python train.py --n_layer=12 --d_model=512 --n_head=12 --n_kv_head=12 --head_dim=64 --d_mlp=2048 --vocab_size=16384 --activation="squared_relu" --norm="rmsnorm" --norm_place="pre" --norm_eps=1e-06 --positions="rope" --rope_base=404000.0 --rope_fraction=1.0 --qk_norm=true --attn_scale=0.125 --bias="none" --tie_embeddings=true --parallel_block=false --extras=["normalized values", "capped logits"] --init="normal" --init_std_qkv=0.0188 --init_std_o=0.0153 --init_std_up=0.0188 --init_std_down=0.0 --optimizer="cautious_adamw" --lr=0.000942 --beta1=0.95 --beta2=0.99 --weight_decay=0.27 --lr_head=0.00916 --warmup_steps=431 --schedule="wsd" --decay_fraction=0.663 --decay_shape="linear" --final_lr_fraction=0.0 --batch_tokens=131072 --seq_len=1024 --doc_mask=false --train_tokens=650500000 --steps=4963 --dataset="wikipedia_en"
Each number is 128 + 24 x the weight over its row's rms, rounded and kept within 0 to 255. Layers, rows and columns count from 0. Numbers have three digits each. The size before them is the row's rms in percent of the matrix's.

# layer 5 MLP up, 2048x512, rms 0.041, rows 589-695, columns 448-511
094:097146119115123135111116165117103103147102145106118071108140154118115123133149153154135099149106149100146139156126129155098176144156150123070119121114116158146085088080130156115109122131143155
096:162093150114148136114137125104128093116115112122165126073124143082123124157147149128105107154114127153163169129127128138115147139135127117164123146161105126094102134116165129136077122142147158
111:134139069081170160116140128073124137152133138155139138133155109129123085147105097085118129145121098131128173121115131135144116110145133082150123129139103155140120120080122138133135114130094125
093:141145106162078097129117079124106113103065155134181133100125135131161135125098176087137122141105108146117132123103137183090117086164167107168081113132134113118134154084106118094159114116111103
098:130103114134134159158109115117148140154153181136140128122133149119110104106156112158108144132127099187118149141144159114139088106128126105119155120133114090128125128126183157151102117144169137
102:130111142167140154097115174127107112097094081123153095126157098143159157122115105122147189127119146169112135164150093136157129143160139113142142122119140163111128141081121126127145109116168110
101:100151096139166164129122119125062109157147099157150096108193102111123089109100145115117106142121124084072171146125144134135136134128141112106073137085135107113137127086140147108127102130131098
092:187082128120158131143077145104113138138122131114100108121150096132133120175110112142129176140070121159150105148122150185126093080107104138063140143174143093118127183108116129111146153151144126
099:159163142125161173120199108105117157108137137143124139144119146135167124124143058124158116110176156147097186096124132113127124089150129096139129106145114138151129112142120154107141153133110126
104:114130139122168149106141131117136091122141130125110147146113106115149092155049093126143143131101095133119165133118166148123153150116128131100138124111131153127166122117110109121107132115085142
100:158116170119093136136115145098161096136134101161148146138098154088141132128124121139103128152157115141159128110126107099081146113115089085121109135109161120111141112134109136123164087115158142
107:145153124152151148128112098131138131131163087176162102129093109124128173106093170127111115130126110103124144130098101119080094094122115130125169180107132107125120140167128124136117138131087119
101:133143122148149145090144149092118126169120151126105153090181117134140106089136140162146142126123162096174142150122154141132131101080152139139099120119112148103119129162158172178133112125147110
106:166142165131113156143118122115107112152097095146159140113129127138100093151108145160119087141086116137142170065112141131152160117105106081147104102120122122103116094109124150076099156114143133
094:153146149147127144126132111122133114136126108177095125129136112124063139145119141097126100117164110129095138112137131173164116110089120151111130132151135137130109163116130085088125092135124159
103:130147156123097127092146134136149136114154134113180143094150118119143117108113177143095124159100095113120150126145163134114129162095124109081143126113116166080098100155102139101117157087148181
108:102104166120139162142109089118127132140118121165140112102116169137125116136118098097102150142129101139150166125117134167122116129134124159096144125175128117104160122112100113099151109134134138
092:113090101133172133132098150130102094147139120107156099131106175107140120124129136103129117107137123126159141164125134164125125146120158147151113111163148122136105160090122157101093148093138144
086:148139102127154110123124138140119146114132109166151141114123130134160113174088160136112128105107163128126165113133138113110173140120117128106116123093191145144148118098150116141135114122101128
104:152146115126114115106135086125093156206100096161168129107162140103125076143122169125088122112111111160124119140153123179108166079077094104123117095176122131117138109106133138095157139110103138
100:121151122113115141135137136117100112128070091131132119151183077154140111119112107102094151120107154158141106112126136143129138133143149141126097076153118153103138134112118150177143158135106145
097:106152108118123137121120167103146124116123110127150090141128107132178175132094112104114164117138102105129145133114114133129126167117137143162127129110106140065142179132128141134101096157103155
098:129146157148108123129088121103105107134131099092108097118126126101106105151077150095108149131110091113146132121120114166134101132125162141153126136114143122109176129159193133146104127151116165
099:140113155157165127126118148058145114137146083116170113135144149123109102143126144150120152136151169097124101121109122143123149104132133155181142093160111157104106117098142156136123135083131149
100:143131119124086144132130120120124151113112179172138135072129095134137142136114163145123124138104111096101157174073095118085145120179146115085159163082109141106109172112141123103131179112122106
102:162106128157127134117103145107133137099105135117112135128171122077087149146129111129137144136155094111126079126144131144142064117144147101122148106137128138129115120118163135129144155111115108
092:125098132157130170125104081115127117140126142140118123104151106133114144125132112098156143157131109146163149140083104119134106123162128161130128129128118117139130165100131103128103113127125148
087:144126156144069173130142142132107112175116133115132139141097104120131129100087123124074113162148125144102154127095180163087167140114138106121107114092124142102121121139149088167141168126121090
092:185123115154139112120168123112142145109123129126151151089153113114109089119126184134166122147090135104085173110053132131165154116132121149125133141123146181078118129065093117085112140126126158
110:170138101138126105150145132136133113112081165101122146087119143126125124131123165140151145136131105138122132170109166120091129137108133130113159120130121145149134132122140117116134144119102128
088:139101096114091170110132141113142099123081164169121146065093113136153159137119135103149147138153114115119113109137119141123151150079122117135148141161149151124135201111140105144161156110130124
099:112098134159114148088103125149165103124112078100113091132069116092117120153131167161117124149146122134155115133117095111087120148149128101139169109153075103141135115129138154104109154088164170
097:149142116124120135163117109141148133098144111122120137095105127119134151119074094124126172145143118151188150093101128143115117138114116158092145132122118103082137145152137166130163121129110144
107:115116118113125192114126142110187118117122128117167119139102125127105124147143112120101109129122140104153163101073107122080126129142138108132129106150122120115152152085122130155155085115152126
085:121145141138127145115149121106113134121142109108167139109137132122148114146078159135172157124118148135127136124135104126117085114138170097147144116116153114142141127110142134150143141098082104
100:113141113127167169124124129135084083124136115116107092143112137135107142147106109171124116148109142121114130069150147139127097155110127076142133154147151160132130140147118126125111134134104097
101:105111110117115123146136126150136148129120104141145133081104113113149123138141135156140133131128126119169145114116090123123120104135111144096112080140071156120118145150091160112131135122142106
096:153141141141112135100106071158102116137122087152136085119081137079145166148102128148103177124116108152141131164117127163124126115160154130089186127156102093112128146123150092123143128151131119
102:157131113116103132102144162108106103090103129149181147108137118108103165122116147171153116175136114104132150126109102097119120123159118140131143120063143142097160137068101171130117152130133151
097:153087120122107122140105144113044156145158152111133135088145151077122111124121135192102115135114168113105106079090143149112135103132105135121139186112122134121128152121153126148130095117135128
102:123153136145130179105129149122120153121150126156122128075065138126151093129121108113145122138133177093161186107081111123103096101149161129123136139141127119116121142134166178168092158140125139
105:153122095173106133146128114095106096125130100135150144136100138124121150143120118130159123109136132111118135120129144168113177098103103105153101166124125130131145128104124139117144143106164109
107:146152126148173132105116073103115134092070133182139133157169096134160109141099103118121157125128084136129159130121114117128111150188144069173158086139117121109138116137122109111114163147108105
103:145139127087128170134120088121140075145090152124150139122137086125138115124135143129077123159107096109126141108144146111106150183184137099096122163154113161122124160153096159146144146127107142
102:121113141166139120163133111132096132154106124110126157105138148098144126107124140146167117122140150118135135117132119123121146145105104109100121135152171141126138129129108169153123183142093154
099:130116137143131109116171151114114118150136154102197125086145164099133147131098170112116136127124127097175154170105123138099177076167095136141148070123120192141124129126125147114096115130140117
095:145112163119141139094113082106136127144142202103131101135110126128115152124094140124156115132115105144103139123104110165121158154137110123112162146115173107132109133159138107100112182145074153
084:167106138110134148112149152128103105130107133097157129127091138127125110135121117120133110131122091150109131108067175166147178099156145106118141160129125133145089126124183119100176146162081094
094:133096150109132160118109117104155145121145170109093114151129110109139128114141083140142146169114121161117173140148111116109132130139157123139107141105094133136164108097098164135144138147161111
094:143112141122145117092134108128098147144143128087125138133100079111117119143126138118132137127097122129149126155168132127120089131119134102117107169091112128135099136146107125130132091117142186
093:150159059190112126175116105091117120165083086142128103144116136102172159120133125110131106123142141132132122119116145144121134147124120108121149119131147095123139176117134103099142136133110132
103:133122107113065133158132120171144118099134101103126144142114088132155129131113111099159077131116135075134162078129098150084138154118160106126133123143093102166159119133073165152161109137149136
098:143139119158074160125149116105138110160155075117152111141109148060132124087098121121159121119108170147164162152091134125110163124127124157113106116114133158097129156127143106157120104132135132
101:135154140143111112080116109117083077141155132135134137124131112105135118148094164122119125132135116124105175078109119127098109123102136116110128181131145120113124168123159110127163100122109100
093:134093138112107151119131097112118095173141136154183087142179112145122129106136130107046113124104117131081113109128136152114114113123145088141114129124136111126159154136139152153110112131136101
099:138177084130108128145087069049214112101140133132117124099134110141172138125112096169110151135154079117105122150128148150129131123081135073144164162100177148098132174141140116126172116138135098
090:141098151152139156121129115137139093142137143081151154103115145124125160103119125130117142158164135145164166157125152129110122114135121133193142110080122131108146126140112162158108127143155135
097:129105163123143135107156125150083118141134154167157129117148155108143131135113142142134118126083143116136121104104132140127145111095147125135139129168098092136112124078102123155119109146095108
093:138140136153119134112121092138103111182122086104112136130073103101115123104128098142135144125150172155160117119185131156117127106154123120143115095111133148121144141148079133120126138115103127
104:112102137138119169132116121132116090129125154126155119084124129122161120154101139101089114129149125122139145177133118122108125126142130097190129109106134138117144123110144130129131093145159093
101:165149151119121118132103093102148136146112130160111093148088118125081098115131140119080115145149148132136122148063164124098102101098116095117152157125112141102108112155137111175101126127134159
105:127111121107107126145101108124111093181123121141153107137158110123168156118116136139111161138155138131166095157127113117167123134117124092175136115091098127094171125124155130111109127131139159
095:141130133123114141132131103116079123159163104137164112104134164145109169089166178114106124133107127110164143063081120108139098107102136140118123121103121129115129136135119162113070126115114095
105:170135153188127138113060130079093091079166133171111147117117150109148144128137122135112114141104116111138117125124120144083110137077134103127164123133148149128123115111142141166144105123132111
096:163122129114117148144109127080156158154146130149116078122107127114134159137137142129133136148105131143134127112131107138110144098102128121123127119120116087113121132119119121193160159115113134
099:138150127141148160182132114109125144125104120170110117134124137115108176194126122157121123129135133067192134125126095113082145177146174133065109168179110138122118110117178145127163133083121157
107:151096086091121150092114106110109098099111093129150128131115153145117103126093147148117108119123100126185115112071107138124160139162113145089142103117168158125129099117148165145094123130055124
092:120168144162091087144149109152130107185071078145120103149124112086102125132130132133109163114107132110112118131098136132084123144164131100158138103127100138093120127133156133145127126153109134
089:149163096137120124109139079111154127129074100152168080139167133112140140163088107180147095117101145125100127111156105178103108115147135138172091147130130109151152127117135134117165182115110115
103:155135165128128127127150103126124101121166149144095089093140126116112121112107155118126124151125144156151110119076151117156122114123109106147122111112118140115138148125137099110157134134093124
108:142156100155159132151144120134103087181136165133126119130123125110146144141144121112099110123152151145102150140136142151109090150132114131120085105117141148161110147142172104154077148143095178
097:138158163134170120132125122103078131175175128139103117131134100125112111155109138085171128158125141126136137130140128140125142127114144107149119120142145127112136171136120141119110091100097133
091:129172095126120142125112102067160140106114052151107099112149090114156119139105134110156126151102124137142116124142105114088077076138129135104156110119125148125129140157171111112136126158093110
090:139081137094082119157152145130091124153180122134128118141128194119096128169133177155150174170144087107129127100132101127109121095097121070105102112115114121118112080121109169148110131146135158
105:166112093128113171131129106136112143130120136136113146126134112113152164124124099087118143123156128112137129097118147120125108164171205141135138102084139106141102154116127131172125140077137170
093:128160100130108176127127106117125128160138142146146113098108113120129166133084053157138156133123089150127144137112142138095132136106138145115129167079094125118149139141109138144105138149135115
100:138095149137163134151121141138104126126125083112109135155133114115138125141126190107129159142116109134117145140111140106133068136098154146131155174136094133116121152153133113145132147176103143
108:145159123144129115170111142113110113121126133083112127124157109082113133103115143150098155123128148099153111117157128108082154109110139131132106093108093149123108152079107211119139156136137114
095:130098116126151115104077149108136121142138103161127071133127128101142178148143133118104061104115128142138145088120120224108153097141110134115120153102132102127163151139074137152135093138146143
101:147160104143097106131101157129101128183131164117182107084120130126114152105096125149105156127123152125146143141152146160113133111161133086127125124147141120100129142163161095144126093121111127
106:145107082161149119145184118141130144110153146137158139071156174119109092104080137152140106131149144092123137140078149125120167130065098133140114133156165138086128079071139141116158124086117139
101:149135130152121159111106116108123140149120152155085109140098132112163134144099113112086114147107123098137150152116141159081163124097121109087138145106143137103116143120123129111132150146111101
102:125120156133134142115155148082118103088145096146127082127122155142084146129076124161118178122094103132107155117098136132065133122126122143117076114106134125130132141084156143148119162097083133
086:167113155113126130161100098124165166099099087128177144118115111104159129117083129128055098140081114141125126164121115191125123141137158105119131114123123146100130172103159124160082147119091117
105:124142117120156173181097141103165079165126164155102150107087131146122130123160106129112102126149103131101107152140158136127151135086161125136139134142116142125115120125127171140134135112179107
094:147114106150165131135144134093107106114137108168134127093089121089120091146097148109105134095114124096138131070084118165139137193111125142082162109168127129104122144141140158104128097117120132
103:138131149145188162141158111083129074123124133178118138109159116137154120132072158131110109129126141142120114133121127143153160157156137109116096118142125121120121134088117106096109135085113149
097:182133101131126134180133101134118112114160100133134109076091110147148114172105125119093145130148137152140164112103106143103097082172151135139149128109110140172111122127108134172125121132126144
108:147156123139112131129097136101098101135124131119148107122098102097141119122130101168109117118145154160150096135107166137102160154138130127159175116137110140117122109143109122119127135180151156
106:142125157140151150128090099097071116108130101131100099089132143073097163133112135154125165145168135111134174144085114144100140109157162117165085116156137162152134166107106128164088098100114131
102:150124117156092110124114126132098095144156120116145142107116140130095118125131135130108110140137109117159138095096129128143103119143158071114127094157182135127130151140076102115154126116111083
096:141145157111096111136139120116109127154145138091166144106153091128123071156131163117109139150094098120130132134069130136088144080133117091159120089114115144083085111119154126143154173105098162
103:123115120163154110099141128140144100152136122125179114111138132136137120132104131100081128126149127115161154073123120138153134134118127099112178096173133104136122113149106112180119127091167130
104:148132145106179142089125124128133153129103130145173128107119173129111140105106130136144180149143119122155141135143103132096075143162113148157137099159114185078159100125125170112101159143127152
102:125112117110120148090134139119073158156147130128137143140068131125133161142101122106091115141168134098142156072135135115143091134143159077156141139140133147135143132135117170138093147173100131
098:128152122124109127169113167101153136105159121113143121135110109119148162140085122133134164144137118135159144111157140112095111084095105128171113183136102131152140164150088166142135097140162122
097:123144081146187113168142119115108088151097110154136093124177178099151162157141129103129164133154150113146136124129186127115161084116119156099143114164147120146120163149147118119115144098128128
090:094112148108184164112141130136114061173155158097149122133176120136173130104116117120112119119136129174166152107134158133180145147153123128163089128151111115134156129114103089139135131143072160
099:116127149159130117118123096106140131138102107157100130097105105111121100110095112160122137144145133117151154120163129165137153116134094118123109153120106100111134119116114116099109131154119159
088:113153107142134153119116144117151109103139104089125079114100064128142102095145100192130127129138152175141118095105158133136103165126110090178137121107158135134147112124137120125121097163137112
101:127148130104091116071068120115102124070114128175113163151145107118154188135105119132057094130169113148139151130110124144067185161130132108132181109098128127127152109099151136124181130099128132
102:152106102176155168133113166125094154133142146129139147101121128130095106127135146117116142148123091136094134092089091132155083144185165086119138177125112168125120097095130166090122119088099132
115:121141117130130151113161158125124152108138136111151118118098144094144134141107098119131133116119157145145156128110140116115082142192203131123109095138136092160128158098095122102148088120143110
099:128089107138150135143116169100098131140093132121089121132121112114120177114139110123126159130098146116152173123130104157099144166122136120093141159093158141100123106143143146120120133149154144
093:110118102159118142096106117118107090146102074080140079134109160119134129173108141141117138120151134168169151107168122174103131141141129131147137146087089099130161094089102134155158158149133134
093:155141093146121128138112097085171086156099077099112115122091111126125106136072118123148173121117098105163085126126107132153127127103145109122123086120137114136159160151131161112149121112085128
103:112074111101145156159124129145137156158123126091121095124133103138125182147095096116080127127128154156128137120145135158122107105176130126149105129116130107109150138123120122162141143109116086
# layer 5 MLP down (transposed), 2048x512, rms 0.0371, rows 589-695, columns 448-511
095:103127129111149164153160168147120091124139101119158073130160159122161126182113114151144136159122145125103128092170131140167093103146112137058112121114098127076128104131157107067098101122125093
093:088150119109150127166120142090131127118119137120146151117105143152148141170124154152160123104121134130116102124156142150148155111103124115084150118144107140154148118130119144153137131122099119
108:163113128071083160130135106123137158124137137125137132119124128091131120130133131162103120145128154121165115140118118096088138134120118113132158137169104158098136111092171128115103149164120135
090:154171112161106127127106102067114138123113129133135150099111092125140155127155133114084144114144164175120137159114120103104112130110088141130128130124140087131170153157129157143126091116131100
102:095120104138150142150167163112174152117163122112115139104119147141138117068148166142063139090140134131089113110119154123123125115112109095106130125114118082127139123111113160096115114124102155
105:169111087116135157113142110114108136138110142118104177126113143145148129122119110122135138128145095113126119151160123115183100099141125161133146125145195117072154123085135094181148153149138172
101:112138188144153123150085129178125138152115117129137113143111163115100141079175126162140135101112113111147136111137147156115121155120120100153101121144116107108124143125127133085120110175144093
098:117074130139130136113140127112133113129081110122094149124117104142158149188084134110134121146095116157161083150134141141169206144090128129110145150157125132135120131166134146097100115175175094
099:140125103108079126121105102136100147093093149140106145131132104179085120088129100125106139110122122126112120141137105153178102115125091128110150140128121175121122065125136158146110127165110113
101:101162078142143142129167139130157152107135111133100096125109114072144173140147107171157073116116092148134109105081182101134124130097107100066151066137144092131133115112144133099116064140133147
101:147098113149119160130158150174121118131140134109091147160125116111118154107106116095150137131124150133120125135066130152093104112140132131151187092131146124143139125179100139107135154127167081
108:103104107122095118126107097137163149145131130133167124142084126124115127119129146114102115130112185108131117163131083116132162128123112136122139190136138124150136131135129118135108093097166137
104:109173155136093151105130161124116154158111085122128153125121134085143167110147137101123105093145163147158147118119130120153076108153127125132122134091137181118142094113122182094131147115168134
106:091146111105128124130105114110150139150144135163144128124152124080123152113136129141155130152120142152103133132119084128139174122093124164120126150107159126174140092163119140135167163145158163
092:148082121138150108131120135174132129121118103045112120183136112122098129148171089105088129107138091078124168101087126144136179153140106103111175124136113111156120130093120153109110125139122126
108:116136096119135147135151132160077101137149081128113150163140112127136102089111167142113129102130142168121158178170157086146123168106128138129147153122126122142129119143104113069150118136114125
109:112140121124160088148141134132141173171117086128161120135121103096168158126126120097134151110092104159163121135131134115116130107108112128112084088136116164153112100148140126120131122112129096
090:096147145148155103155145150111098151118115106132132126100119111098138126000110115114133173078121155216100123153093160123123131123103138147130099134172152124111128177091118148157125122111116156
084:127096116105161104171127145170150151123087084136111113090100133135148113157172133124110102090102152124144102127122162097155184128116107121168181116145145074114161077144122103157160136142115096
102:156117146108160136155108153179111140137127128142116117133128154144166096092158116136096141115122138115148165078114127128147111137159083121135110097144140116135138140133133128146146108151133146
100:087088126134117122174132105183143089163093122151146145135142142097130102124128135147150138122151105186118077138124123121147143121146054119156148069139139144136113151113148105112128110092132179
101:079156136136152147102120155131103111156153095151151140147111126111176119112156107118124124091132139167139174115148132130117133169093133138152064139126148139150141127131158146127102119103137108
101:112133132152095139135103186110128112132156115103106125166113129118134129121122136163106152149139108108103147134109095138129091155111168152126146137148106139137143130105162140108125135162097119
102:149133138133160113109097146137165113125148151101076136126138138158151116106128131134132174136092131169112139164134137108136104098121151107100141081153078108136103122118107150104179156114131111
097:141129124141151121151146133134136133123136080147104131125122098144171146147142162120112130117148086104171138170112087137161142109150149101104152119157116144133100133119137116082130154158149118
100:126135109112119090141113108141097142132146123129102161081133128110080123142120138132130122129135146121150157163126129151143108122114132114155145112122159119128097134142132097124119124110109103
090:125125149112096131160148118137122113145093147060076121122122102104081118128116144123100122104132168109117107141115112109138116135127108086162136171126136131141098141093133077129145089128130117
087:155099124073072118124116149145129098115147127119135144160161144119144172094130174082138102137138153108091144129137127090116099132146141135118106142140098154146140160132081078100090141129113124
086:145130133128117133160119125191126154113087132109133132123106139174143126125117121129128118141149111108147091133130084149072097127136152132113140163105098120177080131091145094091143129099122165
110:122099115147128157148158136142148147095106142121112107146207126110132174146127108119126139140125129090117153138114134182109136153126120143112123158120125100147124134119132139110126122146177149
092:154119117105143176134104128197123148125123113102099139165121129102136128108146153133158132091097103128159084114185150118083128126143128162145188089163198139142099104146176098136115103098120146
096:124162105129132141125145102108165157141125098147111083135155145142140149115141129153147201151114106092152122135131105152111149127098142135147121115117097109106150162125136142135123143142142137
094:132155127123115139155139131108140119090151096136123155095142119189154135136151159130106129146090122126117102117101099088119137139130155167131101142133134128137092118101134134138128114112137128
107:116124165115120097100121159172157177129110136130132156163097116101126110108118169115139137120130157123150127089163143130105132131155098144095132171107142105102081138135134131119151124119121135
086:093120105104152100154121112182111146136090107104159131105112126135127073123128115129138111121086112137149100125103135113153140112125094108131128139162129150156121120146154122050160148120118115
101:151159118108072124107113148134099125137123147134153136132133105146120155125126139145133155149132152121160126182093124102146113122164132182130099163155148145154117135105155138114136133133114109
100:131132160122124119131133115147129076108121125151135180145129119121161135134110145138154120157157149126131145135119085166120127142135122074141123126147162116130118132130093143123131130133152156
093:136078103154138142124154116122112135111138105109107084139106147116184122140121148152146111123119106171096134140145102098118105158119113112112109119130103131128155102164155154121121109104143101
101:154138087141122165150102135123134148116102162138127119139101100095112126136120125124151161141170125134087123165105115132089139108114136107121145211146146103155149105080111130109116080131140147
103:124145116111138130085140144148152119129134172132129133117161139153151146116094116141110107117117124125123116142121106025127125143142172150121129134136062168136107141101158151109165125118115120
104:097087182162128149115105129112102137132199080121128119128145114145137098111136100108125138121156130144134146180149112147128077051095096161118116121132117199171134151136149127111125121160138148
098:154151117130127199127126128141110109095129106104113133098133100123160175144115091116148128093147123139140110173135142117120123120150114147117098157102148143118123142114121132140186123121164109
106:113125112123145149116082104120151129133134129138116125137126117099142108084108116160149096110130101079144113142109110103131129120138144131132105122102144099118128152133128144121124143129141163
103:135144139093117093144124158160152124118083134142123109074087108146149104126145117125121106157132103152179136142146101129150115144169094137076108145113134159152103108137101174118103171071142102
098:121123116111095129098119134132156127165092123122173138108153124092131146112124085121131136158153116144139115137095142126147148086129094104148137106145141142132118147144154138122095155146121175
106:141148104114110145121094130107167147173137108111147095098119115075101146074178086142103109108146195108155085130107145131127128123131065136126135081132150120126179164077125128102135138133173148
092:100119121074118103130157148150175163107118069082120116135127127147124127148114098100091097123137121129108142115132082125147142122153127102105147119155103148141157146141107142175156134146129122
086:134137102119086137142152134096168125122099125127110133134142106137157163086136138103161171143148161126059172152167100124145135095143128110126094136128089154113134120139080116143081171154116090
098:076138097104125123111074126116170127097142122139152140141128125137154136141180105151118139116138153093131142151155095112171152150123143133138135127146146119166122105152143104138146136150155129
092:150112124123136120116176108181161107123127103094132098144169125131097153156127154092121098151137140100142100119144134149137105055119112137118145170102126127104150120140082116128158112140081159
089:112132106123103138146104116145098144110116140131108153106124125150100127090149113175126136068126145118124124149129105142171195110132158099136148180118131112121142119120146125151117117092096125
105:157138096186133126124157140140163145108132122131113067173148108176162134096081151110157131105129163173141138135104086116130129104103145118094134178136155115130180130134100111121114136200136168
099:134139139099158118123123169114100111135120099091108078150151156163125130121142150103149125108118126129143125086184108108118130138116110154099146126104118137074133149127136147128082128115115093
101:113103135128136103099140163108181121113111102129070122127134129141088140076095118112158143131113108082093103068160133133138157105090105143135139125165111120138126133154111126128122160146133160
092:151162151085124140132103132110161115118146120152137089140126180134143135056174139109152153086132090145128176120170185132131118131148100126174120139168124136103151126149153154164144149157130106
101:090147155155160142149110140117123102185109089163122139133126155129145118165125129128111130124113152144128116127139109137095094150152137144137121160134127142122080115086125115098138105159127086
094:147106128109165078178139053159155093180119085123105134148122119107118137109135150160168109141098148144157084128105184148143079153140121111142134106145140097113116113108171178133127161143123149
098:166120156141168106172169130103122155123151094124159147145112136126133152137149178121106124117150151085172093114154137116151136166135120127115070135143112130090102123140133125155142109111162171
093:156140131145144134157182137171147144126092086098119076154151108096127124082133142093097149104151090157135148144156133160135097149123147184100126121130161115157118137125138119180096112158128125
102:123134100095129150101103140128160151116122169120140124142150145124082100112158114155093153130136125152089129184175148089140121131172098175131112128143111146136104100094152104133145099159133132
102:130145110118160094116123135125165121124119156126160118139159144101098147157081142116144121112149113119148150131136139122124126115140089135141100139133133121132125124125115070123112106117101073
106:134098114133112105114094103125135148136151115139096118093147101102115103088166133152162093133168136090160128158135113165119115117127125147191136101136141101107142134125112130152186129129108143
096:131150120125108119176077161154164177128110149123109114142080147095127150112134165144127132118122159131155170105087110128118125162093115113111123096122107141107148088154160102090128140131108137
108:141116152120118107142133093117138101161127097100135082186152111151122149095167131141091121138094132151147131147147151148126107109108122159145113129142146130128099137131113124164145146126151177
101:147113148123095176160142143130098130158150159088117147143160125116121140159115131162106136139138190125121179146125105116158128122058158163184142164104126109156180077141130115124157137177149096
097:139143087120131137152140102147119142126148111134147120179112090112128124157143144173126170107131174155141112104134095124119115107117148091119124149121116130104149120111144093098154137115082134
099:106097108111138123119148147109093132118121150128139093117085129136106069131142148126149151069133116170129134167133155122118158132136125142150079144156100114131112111134137145081120109141165084
097:164148113128122205100140162113104117140110117092153159150112111129137120146079112125139125133203141160111156141103116150115136128131122148126089150131126139147111121126138102141121105088160110
077:141150075103140139151112113146113150116119102072148108146131148111110091151127106142125146072120141136106097149113131107137123162115100105123121106153117070100139117132133110160149121118154088
103:135129114153154151157109134109147116104150162109162077145105167147106103151117156110114110141147123112122110118111133129110097157138062111136147117143117137110119200124101114124130129110137119
107:102118099130128162105120117085099124127168120112077087147121141138063195097159124122140064121141131137109125101140100119127145153144124105133107138139159109097144141195104115088123161106111141
100:137160109117131151078152154101111115130185107152107161104115124121122120124137116094129117112159118150152135113131110113119091171144094142150117108113108151139156132130128131125108115161111127
088:167118123097128127163136077151176142159111120110042128128118132099111133107097111127140137132128152143131132161131114087128102138105093128147143149121144127121121110143148123156100100122150129
097:108132119157095095122144100139169096118115085201122148121101151151129119130128163104109135172133156164115112165100141088127139103101143120101136177096106141119164140098090123066069154145144078
107:178118159125090077140112147127092187108118161089087156125150127118093143095145083126148079143118131102130126145126153107181078118161143120095115101111150112131161107118111133142110147059152160
093:066084185096108147148082108126083130112120142131113100120135109104130126100150157139134109139157139124139089183108103168133151168164174126153150123146097128109127135138171126108091122103175136
100:127152099143149112131145156099147135163114107140088105132152095111162097136167148144160134131137143124098134150124127124170124128123117117128146140147085079147113210108157123125113116116161077
102:120121118115139135126169089138167156157099095122135100108168132103150132081145149132113136098143144118141119135124108114155101160119158127149126106163137144086058132149100126112105139164120146
089:107124116144105117150141132122151166126143141155152131134099144126127109165182149089115104081157131117128101132133108114096103107149105104149121125140116161155115070134177159160095144116143102
103:143084175127179125160145129114119148124160103082077088148087106104105132128135136097113129119143109132117101144125138139152128204126130157134143074134105166121129107134166155139093130127161134
109:179102149106135160125106073096144152107112145119103106157100148128105115125107087135118157164125139135141146112121100120156172146141145126122146151106152096118096136111096087110131110155091157
108:124139140110091163127155142123165110094146144133142151147131129119109128137118168123128114123152152122117141136078117080145195149091119177135061192126126142121143153113097118120111090090138167
105:097164097121129127116151133110146150099128161134150149120111112128119108139131149120150105085083126132136121150138144109149109183110120142093125115125118129132112121124164120161133159130152098
079:102089152124112127148110142128136151140095147145099149131127135131103133144171159130198125168132195126133178136132144103120131106145137112050126132144053135080170118138089072143127129146148165
100:085153080185163097125157118172108084151129132153182136109115155132118110093126135118125129112117076111136154119135115108148111109125145116123107127154134107110116150170095127135143169130150141
092:117147148163100137124129115134136126147102156141146126129130110107121145093145127112137133076155153125090127156171094127102138113142093123108107161133108121160143131074123147108099110141110157
103:118103103176149115120116118092118137127164132143132165139126129112164153092131137151136146105120115147124120189078132054119117083101070152121137108134154086137193107111108134129162140108136150
100:111143087149108167155109115145127110134112122150104144139132141102117126136119111151136128130140134125138107126144129097096094114150145127127149127137134170157114169156171134136124132160144118
108:097147159132086170174123104136105119117092149140086187115069118141111160109158118147132141129111128128164097161127161106170131109129132163140131102097115130123120135134150094089094162116151157
103:137127109129111104114155114136134112117108086116138127134136120168123178137124135144153080106130106169137107128126150116133147120103123102148162099142126179180146113189117136106170130118131098
103:123122100089147127137102172137098134119132148145117118161165134117148142121133131129098106101143108094124144142123123148142118123135097110151084134120121097103142107158137132134145139132151121
105:132137100127149086109085126112126101165156112164171100152174133132128098131124135110109131145135088145113109133128112128117141141158106124125121159106092132159145109106116103155132152098135113
096:121109152130123099140152125124131137103104113128097121115118082154112131108153177133117142086153147166123124131116090147132116090100153101141113134124145116112108122140116120111118108112115143
105:129145139148140133076171124131143127157139102144140128121120147121088144160062165126149116127134110126114119133098117159127175114120136116164140093104095159122126139152118162104175180101128093
100:110115139165120111094073120122090117141142150136132141101140179173104120121139185093142110107169133130074093113125138157157127171130172103124086167158145092185153114122165139130158105126155146
102:144097116137127088116123125152120121091145136114132133139117131144138092138112107137130138115127150101095135121133133168163127154158103127112115147132113165118144127115141149158202167089115116
088:100147080119144169151119204139101124108159154136171096175153100151165080122132137156126127127164109153109146163083128110156154155113135161159137152108155102110125104131161132121085117103103157
093:103130094161113108139141146107114162175099174120168172177168114111164135122122142146133145044138199135125100139158094092172112163098122125116136147139116084153137194119145117108113122105146104
103:133079139149138123125131168123120150181137106092135146113095114148144147104119119197119174128143139128148153136127135083133134097098113156118132149134082128157153118138171142116105168155120147
086:154087133088143145133155108122089102145123177108139142126141123128146145124173162104115121100119100149116171134172136084183108086171106169166115111141116129146105152148115118137146134109120094
100:131154105084150168108111116134117126124147163123129159164147104136121125087123085125145124143164101122102136161145141128114068081166189133147130157106102169139112151105164129145138110137135133
103:128150149139118150153130110136154143184164164106147112138147141114157125139145147155126134149114140129092115094134098083181151106137124122145146105164170114142174103083184141139147109136088092
111:119066133135128135106102101149178137077100114144133087129109153097152084119161151102126117151125136160125111146154143156147156116113104143152161134114145138096155127105114131128082066144094142
100:130112092160122101156111117134140142166120092170165145164130124130140128075135164128107155142140142093135121169117145156203122090140088145141124132138141137121094113156129113126138090156125120
091:141148156122121134143118140123129103117167125144144145148123145154101128075136147115138129086106062108134132119056119100127095113147086103150127135116145126135113111172152139124144157128160143
092:096108139139121096138099135138106127124114135130139132138153120122157105156151153124102076070109129103145177141136145142174147098096121126124177127129117134090086156105120134099097132099133122
096:155115160129121120126138108149149129150149117126142135150130141120074121125165136097125122093142121135114157082173136118153142127135088138141138166118124148103127109119105127153093127139113138